python train.py --num_hidden_layers=9 --hidden_size=96 --num_attention_heads=3 --num_key_value_heads=3 --head_dim=32 --intermediate_size=192 --vocab_size=747 --hidden_act="gelu" --norm="layernorm" --norm_place="pre" --norm_eps=1e-05 --positions="learned" --qk_norm=true --attn_scale=0.177 --bias="none" --tie_word_embeddings=true --parallel_block=false --extras=["capped logits"] --init="normal" --init_std_qkv=0.051 --init_std_o=0.012 --init_std_up=0.051 --init_std_down=0.012 --optimizer="muon_variant" --learning_rate=0.00388 --lr_mult_qkv=0.5 --beta1=0.95 --lr_head=0.00864 --max_grad_norm=0.5 --warmup_steps=0 --schedule="wsd" --decay_fraction=0.586 --decay_shape="linear" --final_lr_fraction=0.05 --batch_tokens=16384 --max_seq_len=128 --doc_mask=true --train_tokens=113300000 --max_steps=6916 --dataset="wikipedia_en"
Each number is 128 + 32 x the weight over the matrix's rms, rounded and kept within 0 to 255. Layers, rows and columns count from 0.

# layer 3 attention output, 96x96, rms 0.204, rows 0-71, columns 0-95
[[116 120 107  91 132 157 122 102 135 117 113 160 117 105  85 111 123 101 149 169 113 121 133 100 105 121 169 118  93  84 166 224 124 105 151 183 140 151 136 122 139  90 118 102 148 122 133 121  86 114 142  98 135 151 138  87 117 147 111 156 180 148 130  93  96  79 102 111 164 156 147  63 137 171 165 131  78  94 110 143  74  88 187  87 162 114 134 172 127 147 117 179 181 108 159 102]
 [ 81  75 150 107 141 114 150 137  94 134 117 158 143 118 173  99 139 110 185  76 106  93 111 173 129 131 139 141 188  63 103 133 124 127 175 147 156 153  90  94 138 142 134 151  60  87 131 137 180 120 156 135 241 120 153 145  85 146  78 115 103 139 137 126  85 102 160 143  95 108 111 175 173 121 129 160 100 137  67 149 158  91  96 117 170 144 111 105 175 165 129 141 183 183 139 102]
 [110 212 162 100 113 157  95 129 144 141 169 188 109 129 110 170 139 125 153 107  94 157 107 164 174  63  93 128 202 163 123 106 126  85 146 120 139 187  97 102 159  88 145 127 134 167 127 160  84 154 132 133 130 143 137 183 114 141  41 139  99 147 191 143 104 108 123 121  91 205 169 127  96 113 207  96 155 104 190 127 149 107  90 105 163 115 151 109 146 129 108  90 120 153 112 129]
 [152 122 139 120 185 152 188 156 141 158 122 129  89 115 139  81 107 104 125 181 140 121 131 116 182 106 112 161 117  95 157  89 165 101 110 118 109 186 143 143 183 200 168  99 153 106 106 121 164 161 110 176 118 119 130 143 128  93 117 122 139 127 163 111 174  96 121 138 152  96 130 139 107 133 127 136 125 121 119 159 173  56 107 118 115 157 157 151 128 133 157 147  77 118 157 171]
 [107 189 100 162 118  94 114 117 161 100 128  56 131 202 151 182  84 102 175 124 134  70 202  87 117 124 109  68 126  93 113 113 165  94 126 172 123  54 137 155 202 135  92  67 146 170 126  99 120 126 106 140  93 121 119  74 146 164 133  72  83 151 128 162 109 150 168  72 196  97 169  97 159 126 121  93  73 173 131 115 103 114 107 135 113 122 114 146 103 183 148 132 161  99  96 174]
 [101 184 159  71  73 162 118 117 109 127 108  85 112 152 119 108 158 165 146 139  80  89 138 145 174 120 114  99 131 130 142 153 164 154 147  75 133  90 120 144 131 170  93 168 120 178 170 140 112  61 146 181 195 185 124 164 126 116 136 110 166 155  89 167 121 105 162  98  75  90 125  90 135 100 105 129 119 128 135 163 118 105 116 161 142 168 117 109 188 172 114 152 142 148 113 157]
 [129 194 104 125 185 126 107 162 101 137 100 155  83  47 114 155  94 147 110 125 144 145 118 136 152 119 125  67 115 171 100 111 167 105  90 101  82 156 136 165 133 115 110 133 103 147 167 127 141 105 153 140 169 135 117 168 103 185  83  59 120 178 149 163 159 127 125  55 148 116 131 169 121 125 125  84 165  59 128 159  78 149 121  80 144 122 140 192 163 114  85 124 118 105 128 120]
 [167 183 104 133  94 116 119 105 109  99  80 118 108 116  83 111 111  81 142 107 165  87 160 142 160 112 140 172 181  85 140  91 133 121 141  93  50 168 112 172  59 128  59 123 114 116 107 107  71 183 151  86 173  74  66 118 130 151 130 127 136 128  79 175 134 108 110  83 111 130  98 128  94  93 121 142  86 116 139 147  93 113 141 174  87 145 179  78  13 149  83  62 187 101 182 156]
 [ 78 149  82 157 161 134 135 144 157 131 130  96  97 132 103 114 174 124 104 161 154 162 193 156  96  63 162  69 116  58 138 115 116 101  94 108 162 112 112 110 124 104 132 134 163 171 134  57  91 115 138 113  90  85 146 173 160 116 115 139 130 135  98 128 100 133 105 159 129 171  96 140  69 188  89 168 141 154 135 121 174 125 110 138  83 146 125 185 126 162 154  90 120 100 104 120]
 [140  98 137 141 147 141  95 108  76 127 109 135 163 177  70 109 129 141 108  96 113 156 152 127 114 138 106 109 193 145  82 108 181 188 109 157 114 158 155 127 153  86 129 122 141 149 127 127 102  64 129 117 123 133 170 172 111 100  88 168  59 185 120 123 120 140 149 137  97 150 110 149  51 124 150 147  99 165 137 116 141 120  60  84 135 151 167  75 113 106 166  73 148 147 158 145]
 [120 126 152 103 138 172 137 128 146 141 119 141 132 152 175 124  60 111  77 130 151 177  94 117 176 134 137 143 141 163 167  94 163 128  93 159  98 153 133 105 168 202 106  54  84 110 136 197 165 109 149 118  82 139 158 125 155 134 111 150 126  55 152 170 153 130 128 166  38 127  77 126 152 117 128 117 136 113 109 151 115 142 189  59 200 162  98 187 103  89  93 117 155 129 102 154]
 [ 56  81  72 153 142 158 121 102  93 137 148 141 146 164 128 148  93  92 148 104 120 121  99 150 132 166 148 155 137 118 204  93  42 168 161 154 139 152 147  85 135  95 124  60 117 127  88 118 143 137  96 138 112  65 127  82 174 138 124 151  95 139 168 150 160 138  95 181 119 151 162  68 150  84  88 125 117 115 130 156 141 137 114 121 134  94 112 125 132  89 129  98 123 117 167 176]
 [144 161 122  97 140 139 137 106 111 112 124 163 157 111 106 102  79 137 124 105  85  95 141 132  83  80  89 100 147 111  82 125 132 138 166 125 158 129 126 132  83 125 184 134 134 145 138 111 105  75 112 128  66  86 134 145 120 135 122 130  84 128  78 109 163 173 193 194  97  77 109 124  80 153 131 144 149 140 151 137  69 157 105 100  91  79 185 145 133 104 160 132 125 183  96 103]
 [138  93 116 190 151  98 129 129 187 118 144 113  98 122 100 110 155 255 172 114 101 147 129 145 180 166 127 125 137  99  97 108 133 128 169  72 111 137 155 135  60 154 163 158 147 177 116 186 116 136 136 152 131 144 151 166 146 102 167 119 174 111 124 115 139 147 159 154 134 155  84  71 128 161 114  89 143 121 191 124 150 126  79 163 195 135  54 132 183 155 202 105  82  94  93 130]
 [123 172 111 129 112 114  99 125  97  50  81  99 102 123 162 117 130 123  72  98 153 131 156 180 175  60 141 147 195 107  90 122 140  63 132 170 154 152 126 148 169 132 169 132 147  95 137 108  92 101 108 116 105 144  92 106 102 205 111  72 106 138 130 146 156 133 139  81 100 149 123 123  93 165 168 108 141 149 138 122 167  77 136  74 145 130  50 108 134 117 107  95  56 117 141 146]
 [126  53 119 153 137 140 150  97 139 139  90 114 113 132 203 129 110 135 138 105 193 112  83 140 220 106 114 112  92 151 168 145 130 181  70 141 168 178 121 126  81 158 144 143  68 184  89 119 188 108 151 124 159 123 153  60 123 136 115 126 140 134  84 208 149 179  69 139 109 166 121 126 149 142  68 225  89 164 136 107 140 127 149 140 179  91  88 108 144  48 113 113 140 167  79 104]
 [129 109 166 114 122  80 112 179 156 129 134 119 158 139 152 137 169 125 129 162  75 125 103 150 160 122 135 114 145 107 158  70 153  84 165 122 103  83 135 134 132 132 165 125 155 181 157 152 129 158 162 121 144 151  80  98 118 115 123  99  99  98 139 153 154 182 109 123 137 124 171 113 102 122 118 151 182 139  57 114 103 111  93 218  79 181 107 133 170 152 151 137 116 150 169  75]
 [132 109  77 180 152 110 134 151  68 125 201 143 146 132 143 144 120 161  94  94 109 147 192  72 118 158 104 141 132 102 150 130 105 115 135 182 139 147 131  66 155 115  98 149 148 120 138 107 147 143 112  79 124  59 115 139 112 121 195 134 148 181 158 107 128 170 107 147 167 143 131 135 143 166 124 109 153  78 169 104  80 112 114  81 131 128 173 169 126 128 158 147 135 138 117 124]
 [142 119 131 139  75 116 107 129 143 118 115  61 108 109 161 132  98 116 125 151 142 104 132  63 116 171  89 131  93  73  60 115 136 132  78 111 108 132 108 124  98 206 145  95 107  93  85 113  98 118 158 189 125 130 142 106  50 159 118 132 180 149 151  91 101 122 196 114 121 176 143 140 100 128  72 208  90 150 160 110 130 156 168 167 126 158 137 153  77 109 133 101 101 114 158 147]
 [154 101 130  84 122 131 122 124  87 181 145 100 149 165 121  77 227 106  86 172 125 120 103 139  88  97 179 189 151 138 134  89  90  80 106 132 186  88 147 121 161 160 139 148 120  81  75 127 121  86 132  58 116  68  62 127 163 118 160 164 155 127 125  57 134 155  70 147 126  91  90 166 136 111 152  68 131 108 172 113 178 160 190 152  90 128 134 160 202  72 121 142 129 109 157 139]
 [109 144 152  65 112 178 152  54 121  78 120 123 108 125 114  97  99 107 159  97 107 131 118 136 157 191 118 149 110 126 185 190 132 143 133 117 123 162  97 103 127 142 106 194 101 127  58 162 112 107 177  79 126 119 101 174  87  84 147 137 136 112 154  80  74  93 116 126 126 109 113  72 106 140  88 137 114 171  87 135  82 150 193 164 148 164 116 147 162 119 142 148 183 145 142 155]
 [ 96 128  91 143 135 152 203 109 103  98 133 120 113 140 137 129 112 146  70 114 147 189  93 119 133  87  50 151  77 102 136 102 154 146 136  96 134 151 101  80 115 210  85 107 128 172 153 110 112 159 131 103 115 147 183 130 100 146 112 126  71 118  75 126  85 136 114 162 164 101 102 127 107  83 101 108  97 102 164  95 151 186 112  93 148 136 111 153  39 152 108 101  68  88 130 109]
 [107 137 121 100 154  83  85 120 144 138 138 106 116 148  88 113 121 170 119 109 118 181 125 147 112 146 113 128  99 136 102 116 150 137 106  44 140 191 108  40 100 113  80 115 147 163  98 163  79 164 119 120 139 150 154 146 134  52 130 170 147 141 124 138 113 103 155 168 129 120 115 125 107 103  88 147 118 125  89 119 122 194 100 107 107 150 169 125 166 148  77 169 117 146 151 159]
 [120 153 122  38 132 162  98 120 127 126 111  99 137 153 100 128 111  97  88 129  93 150 166 145 106 175 151  89 115  78  90 189 151 206  95 108 145  66 136 123 156 164 119 148 104 155 126  75  86  93  87 111 105 153 120 116 130 102 132 129 138  94 160 145 144 115 112 140 103  84  94 100 152  84 113 129 128  40 141 100 124 120 119 164 173 161  80 128 118 160 118 149  92 198 106 150]
 [ 65 122 109 175 120 140 142 166 129 138 115 122  99  92 170  94  76  91 117  80 124 114 136 141 127 165 130 130 117 134  84  69 112 175 127 110  95 139 120 151 161 149 128 177 159 164 111 196 138  89  97 139 148  97 155  94  63 111 136 150 149 119  98 132 138 104 142 155 102 118 165 113 125 156 113 163 152 125 118 129 111  72 132  81 111 192 117 179  79 174 146 109 142 126  90 116]
 [ 71  80  68 128  82 170 112 149 135 171  87  64 132 136 147 112 157 106 124 143 162 117 129 106 102 141 112 160 142 158 100 168 112 124 149  48  96 171  67 105 134 157 161 146 126 100 122 134 133 113 124 119  96 165 168  72 146 155 108  97  97 153 109  73 154 153 137 146 115 152 204 111 180  82 148 187 133 169 131 105 104  92 152 124 154 138 130  90 154 162  74 137 121  86 124 135]
 [171 147 112  72 117 120 136 130 115  88 156 154  73 129 124 136 151 139  69 138 171 131 124 111 115 108 176 134 107 142 175 124  97 125  96 140 124 122 131 148 121 141  95 171  92 162 110  64  89 183 107  97 188 138 180 142 193 147 140  89 155  82 140 188  41 156 116 184 165 111 116 149 171  84 139 149 111  92  87 156 130  83 108  84  75 121 128 107 107 107 164 133 110 146 107 107]
 [168 154 146 162 126 156 133 136 147 118 123 151 190 128 114  98 120 118 100 124  79  64 121 137 101  83 157 147  87 141 156 147 129 168 112 165 110 105 192 156 105 142 147 108 220 135 166 107 167 136  66 117  60 149 118  90 168 159 155 120 115 155 128 136 165  85 141 107 134 127 163 199 192 118 171 106 208 145 140  88 124  99 121 131 131 135 142 157 142 170 138 131 150 162 125 175]
 [121 135 144 105 152 183 120 125 180  91 121 128 139  81 116 153 140 163 149 161 108 152 125 152 157 145 121 145 186 131 185 129 123 125  86 181 125 146  99 134  86 122 125 152 192 138 160 105 154 173 114 178 135  87 144 119 178 204 140  77 151 145 139 128 161 179 148 128 134 167 147 189 123  56  85  95  99 189 170  74 175 154 136  93  89 166 154 112 129  69 121 153 129 103 103 146]
 [167 131 113 172 128 129 132  49 114 128 145  81 120 133 110 109 154 149  83 163 144 140 126 163 101 146 114 117 116 129  80 114 124 152 151 113 112  66 119  67 132 159  71 101 123 112 136 179 136 106 155 111 190 105  96 139 130 115 171 137 197 135 101 171 124 166 116 109 125 140  97  78 104  48 135 106 137 158 110 135 104 187 166  69 138  84  92 176 107 111  57 167 114  85 140 187]
 [ 55 136 100 148 143 137 114 128  94 109 183  97 150 141 129  90 114 116 120 130 123 138 128  93 111 158 103 110 135 112 155  84 124 165 146 173 110 149 173 105  86 108 158 168 107 131 148 125 109 157 124 136 146  92 166 137 165 174 128 156 133 136 140 135  73 124 174 141 141 180 172 125 132 162 132 173 124 149  42 149 112 167 130 174 100 122 121 145 147 172 116 127 143 149 147  89]
 [167 100 136 112 142 146 107 140 167 122 164 160 156  82 136 178 136 136 208 176 114 152 112 140 153  75 228 111  75 132 161 144 109 122  87 205 113 103 193 152  98  71 159 131 149 122 123 132  79 130 117  83 133  98 142  80 175  66  99  98 142 181 185 115 110 179 119  85 151 137  93 197 202  77  97 132 128 154 133 141 159 145  88  99 112 128 163 126 106 137 156 132 146 125 109 146]
 [121  67 103 126 114  60  84 127 114 135 155 115 116 156 149 144 157 126 108  61 132 118 142  89 134 116  85 198 118 114 166 168  88 134 115 165 106 143 111 123 182  55 135  89 133 119 147  89 202 104 119 132 199  77 129 154 137 139 153 158 105  96 182 121 113 138 143 150 163 120 146 173  81 137 165 123 193  80 100 154 164 154 106 132 101 207 174  85 175  87 160 136 171 121 125 154]
 [ 56 129 124 129 182 117 168 115 148 136 170 113 123 104 159 137 135 125  99 116 101 160 128 126 136 165  97 164 128 119 131 145 165 190 113 105 115 131 133 138 178 177 130 107 177 172 129  78 127 129 153 145 109  73 185 174 185  85 122 116  80 100 141 102 127 146 111 180 191 143 102  73 142 150 148 115  99 112 122 118 119 150 121 144 158 131  79  98  97 135  96  62 129 136 150 169]
 [145  96 151 149 156 118  95 126 148 107 129 183 130 144  75 178  89  98 130 150 127  86 100 100 167 147 151 108  92 158 147 115 122 117 146 129 139  65 176 177 107  71 127 143 101 119 131 123 141 154 109 109  93 107  98  51 125 104 154 168  90 106 154 108 154  67 103  89  79  87 167 106 201 130 159  65 152 109 115 182 101 189  87 101 100 108 150  71 130  61 165 155 115  54 127 162]
 [134 101 169 161 121 122 122  88  74 129 177  95 172 133 156 132 117 106 132 154 131 155 111 136  88 119 151 116 130 208 143 101 143 100  95 123 134  76 148 111 134 145 151 127 186 140 133 149 187  91  73 169 134 166 200 142 179 116 108 126 104 123 141 113  97 125 137 120 109  76 123 116 141  49 117 142 134 114 149 122 113  75 149 105  85  68  82  97 113 115 146  90 119 115 148 128]
 [114 166 112 145 210 137 152 101 131 123 148 107 186  98 115  85 141 145 101 139 126 100  96 138 132 115  91  81 122 125 191  88 121  96 144 149 144  89  92  99 117 142 163 131 154 145 129 108 164 129  97 118  93 108 108 121 156 128 141 110 115 123  89 121 126 149 172 147 106  72  76 179 100 162 137  89 166 114  95 164 153 108  98 112 104 160  90 137 134 171  91 131 100 146  84 169]
 [172 145 167  89 107 146  97 193 148 110 143 154 129 140 169 137 194  38 143 158 150 104  54  91 110 197 107 133 133 143 100 115 126 189 155 164 150 129  98 113 198 136 160  93 125 125 138 144 144 112 104 172 136  84 152 130  94 112 149 154 170 134 171 133 159 144 102 164  90  93 173 170 125 161 160 160 121 126  88  94 124 114 164 167 169  87 139 216 125  96 133 139 169 115 152 152]
 [115 120 124 138  86 124 137 146  92 189  94  41 139 131  99  85 163 162  77 169  86  50 129 126  96 134 169 152  91 159  88 123 108 123 164  90 109 150 148 130  96 144 151 178 196 157 176 131 169  85 100 116 128 192 184 169 140 169 145 147  68  96 167 131  99 124 146 144  75 107 151 107 130 175 122 129 118 157  91  96 168 175 152 140 158 139 138 135 129 179 104 160 161 118 157 120]
 [123 145 147  97 188 140 118 219 221  70 115  98  89  99  96 170 112 190 129  93 143 114  97 168 155 105 133 180 119  85 147 139 128  81 142 174  76 152 116 112  85 153 146 125 111 164 111  83 162 222 151 107 121 197 135 141 101  89 124 139 135  65  93 144 127 217 118 145 149 169 173 102 145 141 111 104 101 184 156 124 106 153 123 109 106 111 160  88  94 132 181 149 136 116  88 106]
 [148  46 113 161 128 102 147  89  97 185 111 159 131 174 110 141 126 186 173 145  32 100  78  40 151 137 135 133 179 168 107 162  84 160 162 129 148 145 101 109 108 131 148 141 150 129 131 121 194 105  38 136  85  98 138 104 114 113 209 156  98 109 172 122 197 111 100  86 125  76  77 121 161 170 146 169 117 125 119  83  96  96 157 138 115  86 163 151 168 125 152 114 124 160 107  75]
 [181 102 118  84 145 159  93 100 116  80 148 123 137 138 154  74 111 124 138 105 121 113 131 133  85  90 125 110 137 110 146 175 156 102 122 141 180 111  93 117 157  73 176 146 180  83 139  78 168 182 112 158  98 145 146 120 127 146 136 153 172 132 152  98  56 158 104 128 147  91 107 183 170 107 103  89 110 147 116 118 116 107 117 142 143 128 110  89 144  56  66  95 150 127 113 144]
 [147 217 146 168 160 142 172  93 131 121 137 183 114 127  80  86 105  75 141 142 145 142 157 177 105  91 166 141 127 128  57 120  77 132 142 182 108 109 148 188 190  69 141 108  99 146 122 138  83 123 175 112 145 187  67 122 156 133 147  90 107 154 101 104 174 106 140 184 130 169 165 133 137 163 172 151 120 108 119 147 184 140 100 121 135 136 143 157 145 102 140 118  45 165 181 119]
 [131 157 117  47 115 211 161 153 142 140 144 100 140  80 142 105 120 116  80 135 150 145 169 124  87 142 115 137 127 124 109 153  82 111 150 108 118 163 182 147 130 118 133 165 150  99 138  87 107 175 126 123 156 114 180  88  90 139 125  92 115 105 134  87 124 183 118  93 111  81 152 112 109 162  93 146 153 107  97 108 157 117 168  93 196  88 153 135 111  98 183 111  74 127  88 119]
 [135  77  51 126 161 174  78 147 185 104 147 107 141  95 139 117 106 156 150 153  93 153 115 103 167 116 105  79 145 122 130 112 175  91 143 138 171 156  76 110  96 143 112 116 118 138  90 132 159 115 111  94 127 104 155 138 155 172  96  67 176 146 129 165 148 113  90 153 145 101  90 174  78  88 135 120 101  81 135  60 126 126 171 125 117 146 100  92 103 107 168 136  93 111 168 149]
 [125 144 138  90 195 106 137  96  98 143 115 124 120 195  95 115 105 127 137 126 100 177 117 151 105 141 159 119 174 151 149 224  90 156 168 102 183 131 138 132 149 121  89 134 130 184 118 108 187  92 150 101 148 114 149 159 150 119 155 148  72 114 106 132 180 148  88  78 121  85  97  40 134 125  82 100 144 107 173 170 190 116  66  81  99 153 103 149 168 111 109 137 154 141 151 132]
 [ 95 171  79 100 131 148 181  83 105 114 139 151 103 124 151  88 119 119 169 113 135 108 187 102 132 160 109  77 158 120 128 120 140  86 137 123 104 154 116 163 101  66 138 125 159  75 132  99 115  82 193 145 160  95  93  98 174 132 157  87 108 121 116 120 165 134 143 110  96 147 146  72 105 159 124 122 128 175 104 144 103  72 122 113  71  97 160 143 156 123 156  87 158 163 169 120]
 [142 158 153 136 125 134 141 112  82 133 143 121 156 102 166 100 155 150 151 172 158 134 116  96 152 135 110 110 100 143  73 146 131 127 162  64 144  82 135 136 127 143  87 184 101 163 137 146  77  97 154 112 103  92 122 166 103 128  80 141 143 155 107  69 116 141 154 130 166 151  86 132 105 124 117  63  93 106  94 127 160 126 149 179 138 108 156  89 125 138 124 182 146 167  65 129]
 [149  71 112 151 158 130 106 108 107 131  81 201 112 122 127 167 159 146 166 114 142 113 137 176 146 124 105  82 173 146 133  97 156  85 121 140 152 132 116 133  95 127  91 152 102 113 151 162 135 179 128 115 150 139 102  89 175 117  74 115 146 106  58 151 111 107 142  90 145 102  90 167 138 119  79  62 154 107 128  57 183  99 125 123  80 135 106  78  99  88 104 155  90 129 215  91]
 [164 150 154 157 191  83 147 173 122 120  78 143  44  64 142  96 110 144 142 140  96 185 159 171  89 142 101 139 120 120 130 152 128 141 114 162 107 142 144 136 156 170  81 149 155  66 139 132 116 185 143  98  87 128 111 137  93 150  85 129 107 156 121 119  82 132 129  86 105 156 161 101 166 164 109 129  88  77 102  76 150  76  94 148 109 191 182  85 105 101  84 113 137  96  86  67]
 [ 91 163 148  82 151  92 105 103 137 134  84 117 118  98 100 165 138 182  85 101  99 104 116 111 177 203 145  46 165 137 102 134 131 162 105 182 147 161 167 162  71 149  90 184 147 146 157  79  78  81 160 149 153 163 102 158 105 121 145 109 117 154 160 124 145 115  88  90 117 184 160 168  80  88 144 128 128 127 156 157  71 145  82 133  79 184 108 142 115 154 114 104 176 198 139 128]
 [124  75 161 181 113 160  99 104 108 106 139 146  77 116 105 172 142 131 102 149 153 135 143 114  76 135 142 137 165 160  89 134 162 129 124 154 155 119  92 128 118 135 144  89  56 106 123 166 168 153  65 146 144 102  92 132  83 109 129 161 168  88 147 104 110 113 143  76 121 115 100  86 120 174 100 162 124 105 158 123  93 150 144  60 136 155 127 127 136 121 156 162 133  89  84 111]
 [172 154 105 122 108 120 135 120 159 173 175 137 149  96 166 123 107 126 150 136 190 107 101 143 106 187 134 153 121 105 123 118 118 103 115 124  82 153 117 153  91 117 121 176 110 128 136 175 160  97 129  91 104 140 199 116 114  64 147 106 151 172 106  97  86 123 152 135 142 117 104 120 158  90 141 105 123 133 142 149 119 135 125 117 150  99 124 139 130 123 175 140 191 129 127  87]
 [135  83 141 113 129 178 100 108 124 107  86 112 162 113  76 119 137 125 119 132 100  97 113 188 179 119 101  88  84 188  87 129  71 111  89 137 134 140  97 199 122 109 111 130 189  81 158 155 119 108 184 148 153 176 115 105 106 148 178 129 133 133 114 107 165 163 113 190 114 166 156 122 126  86 168  62 104  88 143  95  70 150  97 111 113  80 117 145 144  89 107  65  78 160 167 134]
 [107 142 189 144 110 101 111 129 146 136 153 138 136 130 146 136 121 133 103 134 154  62 183 123 120 120 139 134 129 185 151  91 109 152  74 111 118 137  93 146  42 121 125 104 173 142 154 144 124 122  97 140 164 124 184 132 123  62 151 121 118 125 132 130  90  97 171 146 128 145 112 146 154 131 168 167 207 138 145 143 116 115 202 119 117 135 154 140 136 136 133 100 154 113 103 145]
 [118  66 167 141 154  90 122 111 112 177 143 115  99  98 152 158 137 124 162 101 116 153 127 177 130 143 162 103 168 100 104 109 110 143 181 150 160 170 132 128 106 175 122 121  98 130 147  96  73  99 111 146 133  98 114 162 118  90 128  97 102 196 135  92 113 111 116  54 169 141 154 126 162  93 167 175 100 175 113 164 154 136 107 118  87  96 123 149 124 139 131 140 119 129 114 120]
 [147 118  99 137 126 105  62 134 131 139 111 144 127 129 135 138 117 143 155 114 160 152 135 172  97  82 147 104 140 130 134 101 149 110 148 123 111  79  99 128 108 103 123 128  63 152 105  88 204 119 192  39 113 184  43 134 134 155 108  97 140 208 130  86 192 110 142 103 107 175 130 134 182 149 164 131 160 106  89 143 126 137 103 113 147 139  56 135 110 128 163 200 150  76 153 150]
 [136 167 124 171 129 114 102 157 101 130 116 194 148 113 145 114 156 145 134 108  93 111 162 131 133 123  91 180 127 169 133 114 146 120 118 151 127  81 132 186 131  99 157 126 159  37 126 179 114 103 133 132 162 139  97  81 158 112 115  96 132  99 113 161  98 123 139 149 106 149 110  96 164 175 106  94 139  76 123 145 149  90  94 153 151 137  98 113 151 111 102 114 134 137 111 160]
 [157  71 106  57  91 106 147 134  78 121 125  76 134 166 103 152 118 142 100 152 134  90 128 142  56 111 128  91 134 126  97 135 135 118 111 181 130  97  90 150 100 164 165 173  86 103  75 104 169  55 147 131  71 136 189 176 143 161 133 168  84 115 108 138 200 100  93 105 177 183  78  84  86 173 149 132  92 144 129 100 157 145 148 154 188 116 145 115 149 116  66 169 163 107 134 115]
 [142 172  93 143 151  93 140 140 140 106 160 135  83 128 112 131  86 146 108 141 122 139 146  70  98 114 137 114 189 180 172 134 113 123 111 150 133 174 113 146  99 127 152 139 167 132 139 147 180 195  57 158  42  86 165 178 181 141 169 140 117 119 173 157 127 103  89 128  59 139 154 172 159 182 102  96 103 138  90 121  93  81 139 108 118 170 149 108  97  96 120  75 144 135  97 104]
 [150  96 103 147 142 184 127 126 100 147 139 120 127 149 129 159 158 132  92 168 151 116 142 149 133  99 158 130 109 142 105 135 101  96 161 104 135  90 113 116 154 111 187 126  84 103 135  72  78 134  74 155 172  74 120 164  82 109 101 149 122 126 133 136 106  85 175  52 129 168 117 151  71 125 156 167 115 158 129  71 118 158 171 117  68 109 219 183 167 116 123 133  98 110 121 157]
 [125 127 161 111  96 113 163 134 167 100 135 104 191 195  99 109 178  95 123 204 178 136 175 140  64 128 104 167 124 182  32 165 103 143 129  97 125  43 123 128 164 106 142 191 149  59 151 125 138  55 180  90 101 126 144 137 150 145 122 105 177  99  94 147 162 108  81 186 164  83 147  94 141 145 176 112 191  77 147  96 132 204 155 183 129 128  91 162  64 107  83 117 117 171  72 139]
 [128 156 131 146 107  83  91 122 160 121 135 187 106 171 125 199 182 145 146 152 115 155 154  99 194  92 139 110 120 146 150 140 104 140 129 213  99 107 111  89  91 111  92  91 103 140 110 125  95 112 106 161 112 100 100 200 147 119 104 144 113 135 140 139 152  72 137 178 138 149 126 146 143 131 209 181 101 154  85 118  78 150 111 153 186  62 107  84 123 201  98 165 122 165  72 163]
 [125 111 134 127 117 151 152  77 167 148 232 173 133  92 141 165  58 156 142 106 150 170 101  96  97 150 187 111  95  94  85 122 134 114 142 142 123 133 178  75 135 172 110 139 107 117 103 159 145 147 117 135 127 122 131 102 105  51 128 161 159  79 139 126 138 149 118 117 137 170  62 172 161 127 123 127  91 128  81 110 110 150 188 157 138 115 129 122  68 166 127 138  81 117 103 132]
 [146 186 130  99 128 120 133 152 154 150  83 156 139 108 140 166 110 123 134 121 144 105 147 151 121  91 134 131 138  92 128 134 170  87 114 145 125 133  99 162 128  43 128 101 123 124 146 107  69 122 114 100 150 159 113  99 155  89 173 145 178  92  54 139 106 108  86  82 123  89 147  62 108  78 166 128 110 145 132 168 135 136 147 108 183 149 164  93 108  95 218 113  91 130 135  47]
 [108  97 125 122 101 106 145 101 125 107 144  99 135 152 180 149 174  82 121 147 128 127 152  84  77 114 128 153 128 166 119 124 154 188  73 100 111  96 119 108 169 116 151 138 145 111 145  98 138 159  98 172 110 160  95  79 146 160 141 109 144  62 155  84 144 137 153  96  99 163 146  95 137 141 112 119 133 115 159 140 170 132 140 171 111 131 105 110 132  54 112  86 119 109  76 124]
 [123 106 150  96 104 119 161 122 132 112  79 108 130 164  67 108 111 180 125 167 136 157 135 129 179 145 130 117 101 175 155 134  83 173 128 110 127 129 135 141  33 186 129 121 182 125 103 102  79  99 159 133 100 145  94 133 134 164 130 200 122 139 160 107 148 110 138 113 117 135 126 151  92 150  91  91 164 156 159 190 121 162 119 146 158 172 108 156  81 132 119  92 113 114 115 182]
 [114  93 107 140 155 114  80  41  81 111 144 194 140  99 134 171 118 127 126  98 164  99  40 110 105 107 114 187 106 102 150  97 147  98  99 151 116 109 107  79 123 119  70 125  42 149 182 157 133 145 117 126 168  98 150  60 166  69 113 118 109 144 183 136 105 133 134 166 218 197 160 151 138 106 150  36 167 118 123 163 106 148 174 137 182  98 162 133 102 135 112 104  80 121 124 135]
 [149  95 159 144 109  94 111 180 105 126 102 119 166 104 179 203 147 135 152 167 122 169 102 144 217 142 133 116 156  76 146 121 168 104 109  80 126 150  73 121  96 161  71 118 158 133 111 119 117 172 137 177 132 171  63 151 126 174 144 163 157  99  97 140 187 132 150 118  81 179  82 160  68 119 126 147  43  95 148 148 126  71 138 121 139  86 167 120 162 154 148 148 139 160  76 125]
 [122  90  93 150 117 154 140 173 133 111 115 170 191 107 145 143 162 180 144 142 142 174 134 142 118 163 108 172 153 147 145 135 148 182 163 169 132  99 127  91 196 157 170 171 137  39  99 108 145 134 167 158 132 103 117 128 107  91 107 138 144 117 158  97  98 176 125 120  76 163  90 128 113 110 104  69  56 123 101  99 145 178 100 129 117 141 123  62 113  98 133 173 132 133  82 132]
 [193 104 136 148 174 139 148 116 163 118 154  99 159 126  91 117 114  96 166 114  69 137 158 102 104 115 140 166 178 235 135 129 119 144 138 176  89 116 166 164  85  88 140 116 103 137 173 112 139 192  93  93  93  73 140 191 188 124 116  95 146  87 112 131 148 196 136 133 198 112 115  58 123 126 130 136 120 101 103  80 165 118  54 113 156  76 109 131 100 145 158 127 109 122 144  87]
 [104 101 132 136 116 106 147 130 106 113 162 117 131 124 152  62  58 107 118  83 193 123 157 117 106 186 136 182  86 152 128 172 122 163 103  71 187 123 120 135 124 195 137 141  71 146 169 149 206 185 110 135 163 161 139 149 177 144 125 141 161 182 101 146 115 116  94 202 194 109 173 145 238 183 150 139  31 140  76 152 129 108 194 143 131 100  95 143 123 134 105 175 117 187 136 173]]